config.yaml
n_layer: 8
d_model: 256
d_mlp: 704
activation: "swiglu"
norm_eps: 1e-05
parallel_block: false
init_std_down: 0.0
schedule: "wsd"
steps: 4767
Each number is 500 + 25 x the weight over its row's rms, rounded and kept within 0 to 999. Layers, rows and columns count from 0. Numbers have three digits each. The size before them is the row's rms in percent of the matrix's.

# down: layer 4 MLP down (transposed), 704x256, rms 0.0342, rows 504-538, columns 128-255
# gate: layer 4 MLP gate, 704x256, rms 0.0591, rows 505-539, columns 128-255
# up: layer 4 MLP up, 704x256, rms 0.0637, rows 505-539, columns 128-255
down504 081:517512498539527485523510478491462512497480501513486481516514495537464506473485502512488513471491533475527505484506525483515518465432515456540516539494529492450521506501500507473528490450480506547535545476465531476505528497495485508540493517481494510488480514514473501508482524479480479507470524459479511491474481579463526500519535461485502542470521527461515507465484524500524537486513
gate505 094:520461473476490488475459484529529503528526502504484497497488507466550493513533453548487531508504501562478479536491498507548472476508465454505461511501506491509484498487536525511516466514491455533500437524442469492496486471466515502531491518511476519515570471528483505505563481502519499490500476527503497502484474506490534539503534475497517490491457501497516501490492493505470531482506
up505 096:520537502496537538538514500487487484530519517544478513479506505498493499496475524476493500490531485499521545520548494530491528505560500495502505467520535526488489448490502516506545499468503533514569526500444517490505529460545519489474540493551485484493488551539480461514515501496541498520540444490474517546487481530505543492477503512500543511514516502463470513477502531498474469484554
down505 092:486477499494496499473473496495523516455488472512545476546503509504527475510495519535525488496429506582489498480501515472492458504445458507483522489500525462519525498498505505527500482523514580496532468509448514493495495513476501505504483480504495507488542516446504508452471480507480468518489483529518477480507526512533485514488505485491508500512479532455510500500485498476516525508505
gate506 090:489524491522495496475436500481533526517484526513458542490531495477488479517549471514495524495480470540532508517525474544492545531479524502492529471520508524487486473501506516510488487489487483510475538473532513523476515511478532539531522542452500510503511517467493541507521495480492537479463567470520500557468532538494516475495484460501465467463547551546495497447506491517504498505447
up506 097:567540541500493518496511505482520518463486475510483501538500497504520468450498482530532514556478521514530501501543490490487493514528525489486454478450502498492514490547497506492552530488492494490474547474537476507488510528489540519464497531435463465514494480497459528479489501503526489481494538465460503500477484484519503507457496515487500529487507523544460506439554497463474527495488
down506 094:452490480518472492449491484529476485516484481473474499452544512491526519531498488543501518531550514535523544514490550507550500532468501504500476539447502463502482431477473512507533464543472501502472493525492516456524499515482513497505531471499492518483550517463521463453520490541518520549503479492497450516466521464466483508505464447486497492520513524485501497515516508445477493508480
gate507 102:478453495555459510486496510506491477516548530494479506531468495511490461465488521522486501492458515535532528485519540529458464511488522478493531484500514474463526506486520525490479489511487470459484509505524489466506505488508517517490535485516477507543525599524498487525499463483502485506524517499499486505517504505528500472472504539553497520507514480443477532531490488475467453507551
up507 095:508518477519501484511537488488532521526467511499505505504500489522489544457538489474482492488457515451419522506523478499492471525517504475512477501503533514495502529550464492513479491491485529522480487509501494527469530471494516496572501496453476522518480451527508516510515512524453537537449511503508433479476546503472484517493519518562492497500519537425500489531523505532506477522446
down507 090:489503440518491493533507516508508496508481515480497539495509499478518473510479513523509535486542532436443478514496530497521503499537479480510515494467508466497466490474488510509495541466497531512489462504451493483490484483522493464547498478531482527486518497534479502493500539521511489492483502507476518509527551504535507531503518491484488451534517474535473539488484492512514527474522
gate508 109:507478509496528487497512499472465505477490523476493509498500457457461428472547452494442513481484517512526496449481446486511500495488462512490485479471483505488515531512529515504502530492532486484540542532480513467488499495488482493497481505505538497512496512507505495523477505516531484513502490476507481499572551474494508543498482458496496474499499524512525570479492485490474517543503
up508 107:496524496460476507506505459491450521553484489521492534516506515519534540533460478459482498476511484537499489489510509471496488467474485493507559505515516530523477511480488497512472503504490516517452473515488534513479509496546508517496515478529509473516537566510530512498539479496513537530511503501494539492486483509505497534549527510518437557515545490460508497468537479498518486510510
down508 100:515493508499462481487463483489498515508503487481491482546551481517495504526476483490521503516505478457506461497522506440488528477463491478492490524453486502468489520490478495517475483461471493452477545472524475526468488523510520531483509507507493514507507520494534456490494499481525479511514475491558486459496480526516489462497528473535512510466510518518493490511531528536527479552512
gate509 096:494492521492520470545461508523507510494478517516510478519511512473480512566501483461491508471503467516465495443473461490508515480478530507460483508545474474544503477536471504494479495524500462527522482478470494462487486436501462562437455509493498506487504481524468514505510527474498492476489492511528507498520516505507508484506500483502459499471474525465460486535480490470488494501475
up509 097:510554492458539487553524482492501508466471511490472465464539509484493506510530508500522470511511518469496499507497448537518512455511442481520502480483504508493478501548480485500497487513462521470506544563457516534510544514496520485523432483538494550509507484546506461507436503485512508510499520518497495510498471465471452533553486481491515487528487491529489510515528511505530497522521
down509 095:489462502455512513465456471457491526465525467497530470509528531491489461487539485497528508519516467545484477513518506511495480499567524504471552473513520525510578549524482505506501493514535512496510483529513495528490501564476541523515518516488469510464501487493514483476541467426488527526500495462480544472489490503511540517483510459470493513506471486517509496514540510508474488505535
gate510 106:453457509538522482524490524480503449483490537460491506577478426524494477504526517466499496499522480535460502520516490485510484507514466466482468556510506502497515522463515512481505470507510526491466515515492495552466545490538477466509446510515525553502523484517502509511498531482565495485470536522523465487525510505481475520466490520515544479502515560500495507476513528517521492488504
up510 105:494538536473520474518495536503501503529534484477536535522467472496505495514551443522533546491460540477496541475484522535534487527528501543476485558454467461524479500499521487506478506497539515508464491511558482508494476500520494457508481520519539457463502505474509480498511463531528499453527482516485483510457529488533465465528474523491503526536514515477463487513499537500507526525469
down510 104:495512494508485492486500491504490478486471517479501478482470495514506488501501518511483498525500495467522515459481494502525515525485495520506488502500462482541467567448524542484513511487483493488515500525497453455535495485516530481485512507476493532484513506512495470484537500500524470501456502455496475493548528478510507489489523497496487486533482481484491444500500531542544485486512
gate511 086:521504517514517499475486493527479508480562453490509462496529486486463484555491456478502496522543555466495492448499460506521561486510459523498493510560500505472473460468478520484515473500506471505519500507491520487503552492503521507540509493522531543488446457490472507494481493520500461468507498517503510521514509492500505528481476495493526520462464485515509471546541472485466542502476
up511 089:492515506468524515502462512543538520530538499565476531510487471513500489520510521493493498484499499508481508480494484508485484459464531500537500502477498512498499481488473479465500561492511535461501461471514506507484532505489514475503471480516520504529493502500520512490559481480505496486456497506562468496479573500472496474493490537491495487499482508492536506513531504500505488465512
down511 091:506494526513481459471505498508538494520533516535496453483512512460497461530523469455530519493494504495483526526549464499475548525494507498497521487491479524512518521467496508537498554481462493496481475483471467483461497475450472511523517523511497508494522490528480533539536530494541478537467497519548509497540533500537534473483548473515472500512470494478497521474467502496483506468510
gate512 107:526474497518449528503516535488490511496453513520517509515476482495475552496526519468502519481485487486502542513503481502499462527519450480538540506553565498508530488497532518491552475471473520496492479530493481516500512517461508512503530501487468462488524511498503530507481469503475468505533504468484460448498507518510483474484469527470489498486456511482514546484514528461481488508496
up512 105:525505559497503490512516535481458495477497537500491482503491519510474514506504513506508490483497447498512484528490483540523501483530476502539515518505517508480483507478546532482506510506473509471468525528537504508572500492507504498510514479501487497505533520488511486463488488487513466524543521459472537445523496517496495481518506505486536500538489487517514532494535482460520484530487
down512 102:476468486506507481488531514506522462483469524485468521475516499471522532526505539494496494532506458560470476527473489511520543486532463501486522513506510491474488478536467466508518505493501541484523466504487476511491508491510519498490533517501509516507550494509492474517474505474504505508467486460498486532506466499490496525489492509495492489525502511482485493505542484486486515485506
gate513 102:480491517530508496486473506462485475522495515528522512467467491487482518490497503531508524459507548444488509525491509497454477508493493437494489542483475472506520498475511515509526479448487510459523453491496521510524487474504486501558491467510508493508468502476509473476526487481464448509487522517503526521506527499511489502477576475477478485520527503485535494514470500484478531532468
up513 103:487502477509510507474560485523460491497490478509532467533488506537492482488461483496499531492463527473500486466478527465529514511486473507464497450492479481474513515523510473524500529464475549523455507522489527460493507515492529517471501469467493504520497516514509500508525513501478497509536498497493523507507543519531454444560491469495468474502493510480506496482465478507487507482460
down513 102:471466510502492469528491499488541484496513525493481488488477448504482569471465499489467512479523500533482497541503547480499511456500507477483488545486518526473507497479514495522484534453458560474559510493477522552482519481485466466489479473510495483498505510494499484484474469522483494445498508507498505522482483488483516499500490484507487510487486549525521550519465510550466474500473
gate514 095:505525479497506549522486491524509529489498501456509482463448532528475498461499500455489516514567431508514506536496500441506558512527532463453498496558512511515483459463523483473474536489524503529455528479506496549508453524484518496472501509495497457497463491497544501487461474538494496509508508530469493517493498465516491543510488535480526526496510471508476517496492534530505530519474
up514 094:531510500477502519466482545561482496458487502528501556525494509526518538498443485542521505449501510539506505518534500503492513519539532527498485460492515544502474469499483484491480517460486528503476532462476513477503528523518481464522532498500490506472511479517470456526509472506449479487489509503515495490518503503531527480509505515487489475469506556492520496506484494496525524517454
down514 097:489480522511510472429497529501510475496515494495465502493508486497511547502538498522500470520500418545467531489450523505543500509513499522510534486517529560487509550484450484519522505486475488478509499529511478559495488505521482504550511482516480494505509517512482529536505498473513517476533531498469502517540505442521517503517485496537534514478454521452505490497528532511501461556503
gate515 097:527449531502486509519472564485532495504469535502506486515534505496510536493487476520509537501497471497489506525502491478497489494503475510477463511497533523499496496529487449527490502529497539515532503451433522476476493553458449504524505485489511457492490472527502486463485501449471449518481538480471495483511479530495514489533512504472527493535514537507485559416496490469483527511528
up515 097:484538510494536521498500496497517504516484477478518533481483522538546495494476473495523485545536505543530509498532506479462462489491521511537532510506516527477517484474536511469512491500530504463477489500445472462501499502523556501451483541480465544471529507483496497471542505495525500500540469549518463485515526536529493553492538489535529502505476511526518498483478533489520500502484
down515 100:517521499480528540495466490509475544558526503491522471477457529466477463506505523495522533490456537544490518519500525513536500502504534522507494506513485485496558464479517532479520517494477516488538524497464493523473513484498494551495457520517449488476502501511463493512498512442549504527514444492461470475505505490501500501535475542510528502480485485549502449515497501491508497482502
gate516 101:513511499477482521484493482440476503509491482450519499510522525510431481499485507506498505489454501498514527520476530491438531518499526525522513445484448522551498495496516488505493524483466517514483511534492519459552507537519484442528522515520490469499479533502491488465537525559494469474486524495511491470544494473503529501513468474487557569482484520485509488507493460505514522518489
up516 099:511465500442525500506513499505529514504503480532515540528487504468478466506479514483476492478546509498483499522485523476438529466493499447507496487537478526513486543551508485503499516479476501496521515535473503441524494527501484475500490487493501519433497469516494476516544525483494519472461477516476468476533512491532467526536485500516557518491475548526505489499511463492498487506550
down516 104:520487488502482513496483478486509510477480502474538487571509508476518461482494478509492497510521502527552495504451525508468530514500463534537504490494482530505518522528488528489502527494508504536464489542567520529529521490452481504514488518521479501516519542490503460480511477535491506459486550489524495431543476518508469506520444518477504532444489438475506508477477498527507509495508
gate517 100:478481488510470551469484534514501519529444470511529482511498489498483474490477532506528482519536515550485537497528478487539482505518519493524487509523505520469506499531520480524553487511518511512489485530507506511509520540514510483480427505496539496515482521489497498481501539521474480503461488452490512524484491519513531497453519506486505498501480513546533505473514505500543489524515
up517 094:515521508455503496495472501512517483548458503503522531473519518514474492511488483513461460502538481542505497522491473494521527504527413430512491487483529436535477521505465504482562488518498456465507511485503532515527504520516516487516494496472458524495481514484482482476554467522507492446495486499499511485537483524472467494554499493478473466511496536515458493506557498493464496539453
down517 099:519493512487478497476459505530506496533447491484547520482512489501467494486472459543477500494443475443572495492524499476533478526527442481499492521466493504537497457494477485481504454505533480511470526505513520477526528512493530437453503483520492515468544506488471506507521472535468521517472509517513454505506533511492522523488471512489502488550490515519486494528473496453504504540481
gate518 105:512523496523499548497472503481456515528517482502517521501525494475475481484570471464502465492485522510519574479489513513490457452468528509465472455518483462495504506518504473523474505499518516482483491498493540543515498472534492484540496517547483503481486486501522517493518511510515450500533526533548505533524472508532465494492489523494468527464511506493513491464525493524497535468530
up518 103:495522507514443506506492458506484531525540504447491501475539481523513536497492504476529533499483500475519471481456481497511541487475463476513477508455503502483509522473472481500558494494481501502515543474510468506501459488503456503547481518497473536517498471525545503506489473560511492510468484430495457489500484496463464486497478534547523504519518513486509498534491478532529531495465
down518 102:481478477478521518478473504478541512481471512506461495504480505522463509513538486490493491478494456473522500487503504498554489507479496510519486477509503543500522469479478501460477520460522495548502467487495491519478487550525505494472508446484512460521510482484451521490544446510486533538469463506478468520517474478537518500516497490496498438487542481521509547505518479520523502496501
gate519 102:472475495552513509481458486527500526529477513470518460494477473505507527467535468488511544550530484464495539515507477496469518503486432499479516478525499524478462460473498462511526523474524542495499504542488442520512521517500487506513496491475549469482503540479505499503511513475495479516490524538484518559492483486487512510501540478504520434510526500484518488523492495511512478473506
up519 104:483452501501490496481499487477484527547488501489501476508492510515513529523510471516513525514488469509469518507490481472503463500523474475486519491573474518495490477475481495517476484485509525495424467464509495505461501549527498484529548492498493511493546507555500489449498495485499495453514512474506522511536534520530505487509498471462507520496497521490439491475494464515509479515477
down519 104:542496480499463515500520543466550460508481486486524497497484547530510475518531488511485534484493497479516482488470486457497519523519469488455571467535484467530482496439488510493499513517570483518514449480463514492479522509485482481519502522500519493500497465505511543498481517496509492508516495471474506536494499488521445498517498491500500495528503502494489502487512461555529490470506
gate520 099:558506478509503513553499505462534501515478524517482495511498508516480480507498512492511506556508471451476501512472496517512482478516519513457523491467472494506474509485537489515495494545486522498470539486486513529504494510496531529516517502527497501522509458497490493473531526491496506547517490487515515499525483500481473501502548488429519521520500502530511523554506446533456521513495
up520 097:480483518497483535452490498533469478462515506547461431533544533491490463448519515491510496462440510476468504424483543462445486483547495527496541506462483486509503438493514528494536491479496486483460491483473529500522500506465483514499509498490509503525512482520487515504499499498494531499535524500476482499497541491467468502568458543502490511497518524468527515505463511534519483446475
down520 096:465493521469515520504486476486489509513489497472550530509504501486480478435551521488517472492531517544501457497497531529483485508509440482549572498478524499500523478514524510508510543495508499503534480507523478470541527438511431515465495539494474508470524515495504510519466511479515505484508483473507488488525514501484574496511501507502529492501497463495484523485481503481495483479534
gate521 086:503518549504517505492527460500542495515502488504519456497496486485508477515506500525531489482513474486504526499541481496494471496513547506473526510508509509522530524470505526525460521525501478520512504492543535493507495513513459552507480501476540494486518537534468522495497504500485445484501505494474459487481522491483496505543542510507527463511525465514502445449509482561504506473493
up521 093:497490499474553537515449491499537522511501517511535461533491509465485519495463478490492499552521528512502498529523538550472494468508482471524495479508501440511478528526492510469546499511484528532528527493460467481496510522502553471499498520492509466506495455457540511525481453524479517456546463481499530536505474501512480499540510486514506479474496510507529522530480509524488497487501
down521 086:497510527506474501461530519492475487522493481514464478499513508515482520435527505474496508468504491450540533513484489486495516461462487464506510489481522524513515541519535508479514501472494485480506513511519496502473528498465519508491477466512439509479515485508542517497477536463548481505446484543506481494517513510526550492465492522445475469531471504497465485510480566451553474541526
gate522 099:504503490497519537542505474516485479488507473458502473513458512499480534517495461519521492519458512515498472501504488508476519586461488530470509534485483475507487517503515502559514494534477519465510486504503444566513475515546502527546465526471489498455520478511501530475525524534499499488481516473520476499508438526482510484487516496529522503471495496509542513510524526489513567533492
up522 095:508531534517505493465513527513540497508461485532521486542490482524523487482516485550503516553483453497491461471510486493488498514510519470568504505483524490477489530504476492474473501507506505495467507516499498455532524474475499495508545523478527517546488541499502532553483526502523489520465517534463471513539534519517532510508520514479508475505492487504476560525475503508495518463478
down522 096:540510522508525485462507470518485484466518473492471504483505535521546484485493510498508497501482436548513539492494473467504495477466475424538503470498511497464478525555467504473493460461489487468444533535512501468537489473506548509498491477496475548476511503525484463504490497479505507522480511534499527481479503478472508520498505531512495495485495492549531498533485490466521518538557
gate523 085:532493516494446509478504489487484514482467501458481507504495458531494451469516513524520511519509462551522508517499482436500509509502513519493494498538466554452524480502509508482526521443507539479512524506517470546502500529514525512508534521471497489493568518519491504502498533489521498532546513496469512516513479536483510528514507515501544438486486476514465515506460507496505467510540
up523 085:522531527479468464479543522471462468503492515503518457518483507528521511455488505524490526527520488551459478525479463498474534532461517478522460457481525517496501503455553533523489520460478504471518506472475509487513564482508529514532506535561492532495512462452534524514508525511543482476494534483498466529495512546517501517507476501475489549505450496512555519495491508548507520523523
down523 081:497507510509547519518479462500494475501504507510498512475474524476494523536519491482506520447492525531498464457490498508526496453516510519502505539472509470552477529536439440485481498540531516515457503486465487483477464509518498508460500458501506500504461493499485465522484473512450524494505462514533511453522493414489493476476479512484536533496497524495471480539487475498467516503430
gate524 092:486528487517483531469496504474538516529519468489503496530500532483490481487508449497496508520476476510527505501501504530495476523505523488515464530512502514480515502507530525521471489586508507487508511519483481474496472491480484494526520519543529477474470524520542526528500491514504505496540463444512537537527464523523505482508495494457502486481509528485460484488479511517458461485458
up524 092:518514495538488513510482473541502524536513491554479502436470502492510530531481479501485509477528482495498473490482501474482477495494498491484513527498495526474507461451494485528500523484523474485458472463462495514538443457468512523502479524453515533495470442502520496492492510499504509484515508495488466467555473513496493499504481509471477469531459491512472481539533552474561472507450
down524 104:497504534496494475548501520525478473471503510479493540545519468485485503490546508461518506527526514539465508475523537474536503496486488516521485479507495467518523514521465515462524496519464530499549497517546533487525541524525511498474494521515511501514503488498461509472519484432498540502493508506510564516462568492493499573498487533482485550520555500476517486490499472498533512510492
gate525 105:473486509478474454506508517522420516512488501509502512495532503466469525492489524501491557473517520519525495510527466477486492517492472448498444509479499476517484438500468523477520503517496459508522507461512491487503463442480474500533516535539519484494482509520468495486503537479526487523498545532471483485539489505503508520473533480531539481502490507507449481534490478528497498491506
up525 107:483519519525481501548494508487498509473537537526494443472538500481530517512490487487506534505522481553493515527514472499499542478508535504544439471511494515530483499523492523493502493549489471477511510507560480485531504466465540516456493435473487503547534532498497467500493487489507488546513499545545516514534478517512491542483461497477532510495485490532489546509520516529484507510533
down525 101:476504522525485497512488496512490486471508480483471500494533498509558523493553527528475460458493501649477451500481454502494502485452449525503510502526473515455513497499482523473463513560489508485519525489532493542536523507503493546444521517490477483488516488498509530525504518500523506536479487486511485498490503464491477493478514505505518490453500446478475501510498496487496464499526
gate526 099:534475484496518511533498473458546484527487538461521551517505494525526549535458447483485513534540520475500511519518506502511464479510531492524544556497500513489501462551492477493486533516483492475519501468509490501536493495532469505498497510517521488505505532463484523492494519518458480464492484460468447519542502514520474471472494496457507524510505501518445482501490524555474482548530
up526 098:515507509509495475551526509487554494527479527519489473513471487506461515510516510521530493530483512509547533505502514505478539506506465507506497483499475497517506582501491540520498534500489492467489522489481480517503481518437503457449513527569469452526506483506473466503453517493527508478486493511485555485538498478512474506559464531519502562484562496543512495502519533445522527501523
down526 098:524543482468475534507460501486492494503558511491502510495520531501484499476470485532549510461546484503517512515489520484502504516498472547515479501482461507539515516496487490492507544510468511530495474509467531486501510509473487514432493504539489519520447500529536497509517499499501511518492537549467496449497521503460454494503482504533499548508517500502489501487504518475536480528526
gate527 100:486509534529539471513512498490551510467491500531455507517463543455503466554496473491493489518479508530476508525512522514472468497520528512474495534512521532480448484563489521462516467512508481434470501518533499530487511487487496473496531522491501495521476475503473496513528542507476473511503490514499494488489512508484524520471451469470505461509506522474465477500470494456463505519521
up527 091:577520545487472503475499526480479532527524493488480489550495475473504504506543500495495519540456485494508531496528482517489506481511495495534502486502500485442486495494503507513498490450482530490468475504539496489447526499498529487508549522524498516484525485533473488483497433534522496493507517523433527488494464513470481470488511479483521510460511492512460491484505468515488486498516
down527 100:503496520502517501494531521490546476489527453496483499490455490478513463506479523497498536545531511531585482498510505535496494504528539512487462485500488509484526506520472498506506468511509493487499506503534475505459487492509509468544438488499533475470483504519461499516528539499471462524562476497536530499452509469490526497504481472486469495488492472481479507493503496461496540518519
gate528 085:447553456494538513533489490487540515501501500469517522527470501482515494502443490525493497509548483542513494485521495506557568480522545509487479531546506486490530493522515493515512527474445477498475510486494493507501497502499512458541543505492493509485498540513508480488476441523521507470494560509511518479485471462531503501498525500511466507508481495520486499505473537453546478531512
up528 091:480504537503490526481506508481511479489462539525483502510476498483544513509544504522488495503463496528475515453533493475516532488492463526475502466481476535516475471483482483532506488559498487503546451470505519536413525485490504517501474469486525522448486476494496497500496530488425490511511527496495525503511484494483479493453469498509504468482452479466494462515533500477494496498529
down528 088:517509491481523516558541495496496489530507449479481456513522499548540542508507515502507517521476482467509466484512487468471465473521501473548520525490487486482509468547487505472491495433496492458486542499518520463466498452512494522507458489498486494525533463494488502506510542490513520520509493461493504526510503493518468498536545473473494532482501478500489516462500519499505509507441
gate529 105:503467523487514452527499524502499507540480480525529494552518452547480560483525447527527523507522508460515510489499496530483500523493496490519532479524503497475490422494484470487494560470521521551521492547514529497487489501545477519448520501507499548503496536485517478487513472550497505490469544494478484532501537498486499484507514541492488516486517492521525483462467487538523466509490
up529 102:540493500545460485465500505492553476462527467476495479511517557472560505436478523506480450507510502506478501472526507506532459524485539529468469546505543533523464521470479507489496519519470499468513538509525495467483478475534474477512469491503506510474489486459477480501563517496464488519498503483493492527522521465528510515495522542514513488496476509544497454465485493504527499507482
down529 104:495466531478508494462510553507511512480490514519459481481518532477464507537510541480493566481461475478501470517485487471510519494488550508458490520476558485484497470495491501543465495493465527499475499490514499490540520485499504503528506514506508489464483501521480500511519491509522497521519525469527546526494508460416496465491571510519488501475511456494517496526521498459539494490496
gate530 098:563516490513489510519470545454478517469473520515471505499474507535461541491516522517476549502483482472491516542477480509453538520483511523523496525504493530497480467525490506509503513488498520496487509503491533543447474510511490508490482491512505471512489507562519515517474462482499516507504484505453475511525497484509515491539482546468465500480477522507515494475500485475547522505525
up530 110:506494516511472509510482589525498517506505509554471495460463502507471533515509513489516551504487507496541495478447494517497479489517543488539540525502506455498504468475505498471519520522484496450473463485487457498450475474485507487543466527519521523491517477443503483461528481461512484511521491492539484504536490508529483544518543506528526522480500474494505505542550507477460507515521
down530 108:519534502527503480504494541517496535520499525510513519494492489514522462518472523481469545447486507512505544521528515536484539474520449469516561490497485480475468445469473489513531516509456482518501510499548500476546491493498544456517490525507510493521478512471507528503452515467492517564521489479465500516512473527467506494494484514507529465529524498471501499454492499452504541487530
gate531 100:555481528500475492497520499498518482495477520513488514546526487477476463497503480524550485478515526465511506521495468445506489503505517423513512525481527488520489486497487467472524481508490503490500508471478467508520452550510479500474478471527555517532498482506489514556498472496506533502505500513484515507469524485507502528481509502458523511464484510474524517524452469548462478493516
up531 099:489499495497526476460512487480498528493495490531480487515480484479515533501495540448499511422487493529456498489546504482490508475466486516495539511518490468514451506520493542525458506481487505435445516445487505516514517511548472508539508479498473541479530517490499520476475504533527492479534499499469481486499444482484572518458540476491483482498540499508522484505465532524493525472495
down531 100:489509499456518468526477508496508530476505541522513530536540504500501522513500512497528519514484503501492508476489496470476461523474516485501522465460507481466531539474467496505491499501477493464499507525510498508533495525551537501519514502488561474496484446522499508474489467447484544494509512458513536467487559464466478510493482503474510492477512534483475491507465513501478460482492
gate532 107:547506510480536466502501474519498503497466548513539477487472497492507517511505511475476509489518519501485533544484540523501511516470498539510501517508499486462441442540548490453518478492465509550515506469515503520465502487505498508547467502480508472518502526504490484466512514515488477486491559491557497485548458537499485540542497502516494508481476514523477534487511493478492503486500
up532 110:499538523512531512519473516452551481502521505491485523467527476492488592528490487533498519543538469521516498504499480480509523502489479476511476517556472479497506515482487507500533538455554431516529543479473495535546472509470530505521539499502497502501472532497509480515513488486534469518510527431488521517518519496482486478473496522519531535471516496507511483493494497477480519538527
down532 112:527491500515477529515495502474492504451509448493481501513522480446531516503499510490532524470525544511535510486468529519513532487444494506458491446511516571483508532559453481485523500521494473489520523490462471477495524487475523526529472491508519540511495521489502496482524487500545518504496527535537497508510503479469514473488516518481470460505518514477497497511462483496462452487527
gate533 106:504497509518534515506453484504467512515504470492439463501470475463464497520506524478497537518513531468485516496473497482509521503481496461526489506482512499489476520521535516502499511505515512479537480535510465508502518513503508519469482505475517506490479529499544488511443464488483487506459449504505524508484503516493545501488463506494485504485491548498564506502505534483534513516505
up533 105:513508464537498497472510512494496507495488496507493509548485487498558516494498498484457479526465538527473519474499492512506495481524511581527501496513452491513529517503506474497445482568480486449485511465493502522530480497490443476510497463544492530474528457512489459510539505487497504489494546511513513512530514486505473488498530511479471474505503493474504485519464475514462474471514
down533 101:490518478488479506536508486529511484509517528496483478524492471558475509509475502507514476542502479431475514519524508460506487514501511514499542519523439502521481528467454555483499481456507441467461494491486510476488504554555530525478543510525506440491514477495516499492506494511530534480473496507487518499481514520507446532480483484517506509479452526494500499468516504466514527466514
gate534 104:519535471504473577484494485461513488509473487458515481531499494516481461501484543517542521495523485475468514525492506473455509490529501508504518490488467552487497542505473524492464546520506474536500524492498502502484522543542468480501528493481514477519484509510499528524491500495472500472512494466503501512464507500527498544466477553463526514470511516540512518527500456513487477520521
up534 103:500476460562518536481514492478510531428457504484513525509493533532455486508491501505525519529477487470489508496472520497461497499493526481518483500477495512500494559462505492515476470532501493509518497486468495514480505517496443501490501503496497517500465492533526548528495514474464536480504498533508515518465482463501521488487564490471498479518509482551503451537516495518501501497478
down534 101:516512484545459514538501461550526493491461534505526555508515551471521469508476500515551478531494480573542511488484492522539494485491478451512472526537482495533520491478515483551548491500496521460487507533532567554513493496498523486488490524479488496518541450489521489484460501537497511462520500532514517527507511491470485492486541469527508514517501518534499526490507498472472497523479
gate535 094:513510494502465480477531520498478517514481521525467510452474529468480529500503465468513522512486480544554533468533518527490480534466478517481494537533489518471482498483489556477507470497489505514514498549506473561498507494534492486481497531516490469496505458524451532503544508508547474531479488523478485478535497495485529556467501488514477538510507502488476466515523514539530490482485
up535 089:481512493476521483496481472490545493519532540499550527484466477522469533515521500523455496504468484446506495524479519510488544455475509475550469452513473491538467522461439490514500469528509494460498518440488522510555482508548474509521496500468492490504509500483546489518531537465477501488502560517463483538491530481491470502489512525497478528513526481526485477533487557502484505500473
down535 098:496468502489481492502484496485500505531504468533455514509503499441526488440483510445502539483493538464497490510496479471481507483462508548477494541512486511479522506488495515468453485508465467568532449507515492524494495442497482491484485537521456508524504526513471476509543464508514507531520498503510508500489423522483505511452539481547476490509451542492504518530485448501483494510488
gate536 092:509474538489498471512476511472472476506525503508501446496507454500472479498490477510465492528475507476512529512470506489514520511516470502489502506513539465475506511501528513474474524508502479508520531523499493475477459468496533434505462488517518515551518557479492583505531493475488491521566504489499485537477523507510482538520498492535488437494452498518475490501515471496495481515568
up536 098:490494498489501495527480507504511474489518535503491520486510514509475510490496487490480521557502515510529497504459526539536514517490511494521504490531532526471468536472485545501510530463505513496509518508506500490482460490464510438540449541468544545482493431496475482540556534466495464546510435542492508480488511460460513536477470484477477528472533521452508511481521474500514480502567
down536 104:533451448487535487505522475478503528480518548522536529519497518524542502507502465483455485516498519477488488502463514523492452565506510481491490524561507518544474521482502527504516486535472537482508512505509509484537518501507487477502512508510557524487502496472473467511487523521514514539522496561475499478499537462529516518517510527535482544516498511441507473515491512496486513537483
gate537 095:491506454501530470493483466531535479500516482505495449511452502471506535534466450475475548552534530496528488500460555447519467488499482450497500488501528514467494504488534509510494458492499508509509520504459502490476485550497494511505518520510483479580497527546490501506466483495462500490422497520470456529487525554477505487498487486494509500489545486505509456473510476479508492485540
up537 095:506513464521511480480531499496491511463471515506480469514504539458523493491531493489480469456475508534500467483521459506474497464495516484483504521544533528520506526516485509430483496545475483507491474485471460528537491483512509491491494476477490490484480498479453475513526504485471498518531475520547508484498545504518486511456553490510474467491447522456480501525480515515518506527510
down537 094:479479518478516523484552527494498495527456511496490526530468497502498441523481482501465488488490466448448551507509521549484487508496470515534526466437480499489507459555486486484516480553507497513511477490510519420467524507519541488516495479519505485477502506505508509511497479480575465488491496501469512521490519504479483511508526531467485538517486495501480529462490540488519494498511
gate538 107:495488524523455484464479499481463464494516473491546466487505500484492540487526506513508497480452467526536535541493519465489481532511504486471505488502463499494478502477524478545486474450496504522435486524430546478531533512509442509504486475517470512471451549493531539474479510510500512502487537491505487501525522500464464520510521459482474499516487498524489459477473460542493504525493
up538 098:479520521471491541488489532469490509474545453446515496496504495566524511477493473522498514525523541455534488518516517492479524505524479507443453485483458490518540508502475533529501529512480504528487495531465510487497545526515499494514451504490533514460467526536523554529491474495512518557491518481509480511494491504466479465516538497484518466470478519544563504513499493527500545494521
down538 106:493494491516477544506491483505486520499500456532521451492483474492513576498482509509507543502473519476544531555519501474514511538522443520475565507520505499485486526498487501482458495506529531540481507538434537519500533526503512505502487500512460477441462534475537483483514490463489507463541508525465496503518519498498540540500476472526478437516500515457481462503494474511517480506509
gate539 098:528468501513511483473489522492490501528532515507503542466463495483533507501464540451494512461476513545498503520507485502512540430499471486508470467545484494499497442524486467484498497486491489534536495467519531484533498473528572497528539479537456503531491505503495528532495481486526500514515526531499509526515497527538486473518501514527493518484491526502493500520511463497478532478482
up539 090:531511532515505523482529536459465491479496530495480491521524487468505483491523443501513482485552495513511536536474541557525491491539499498489476473491478477492483530486483511445470506471457481526496522523519447492509507485499487498499501495483472545481470487514493530481470546473430512543512515488473521491506505479545481514543523530518493433533517508541464508501513474548538537509534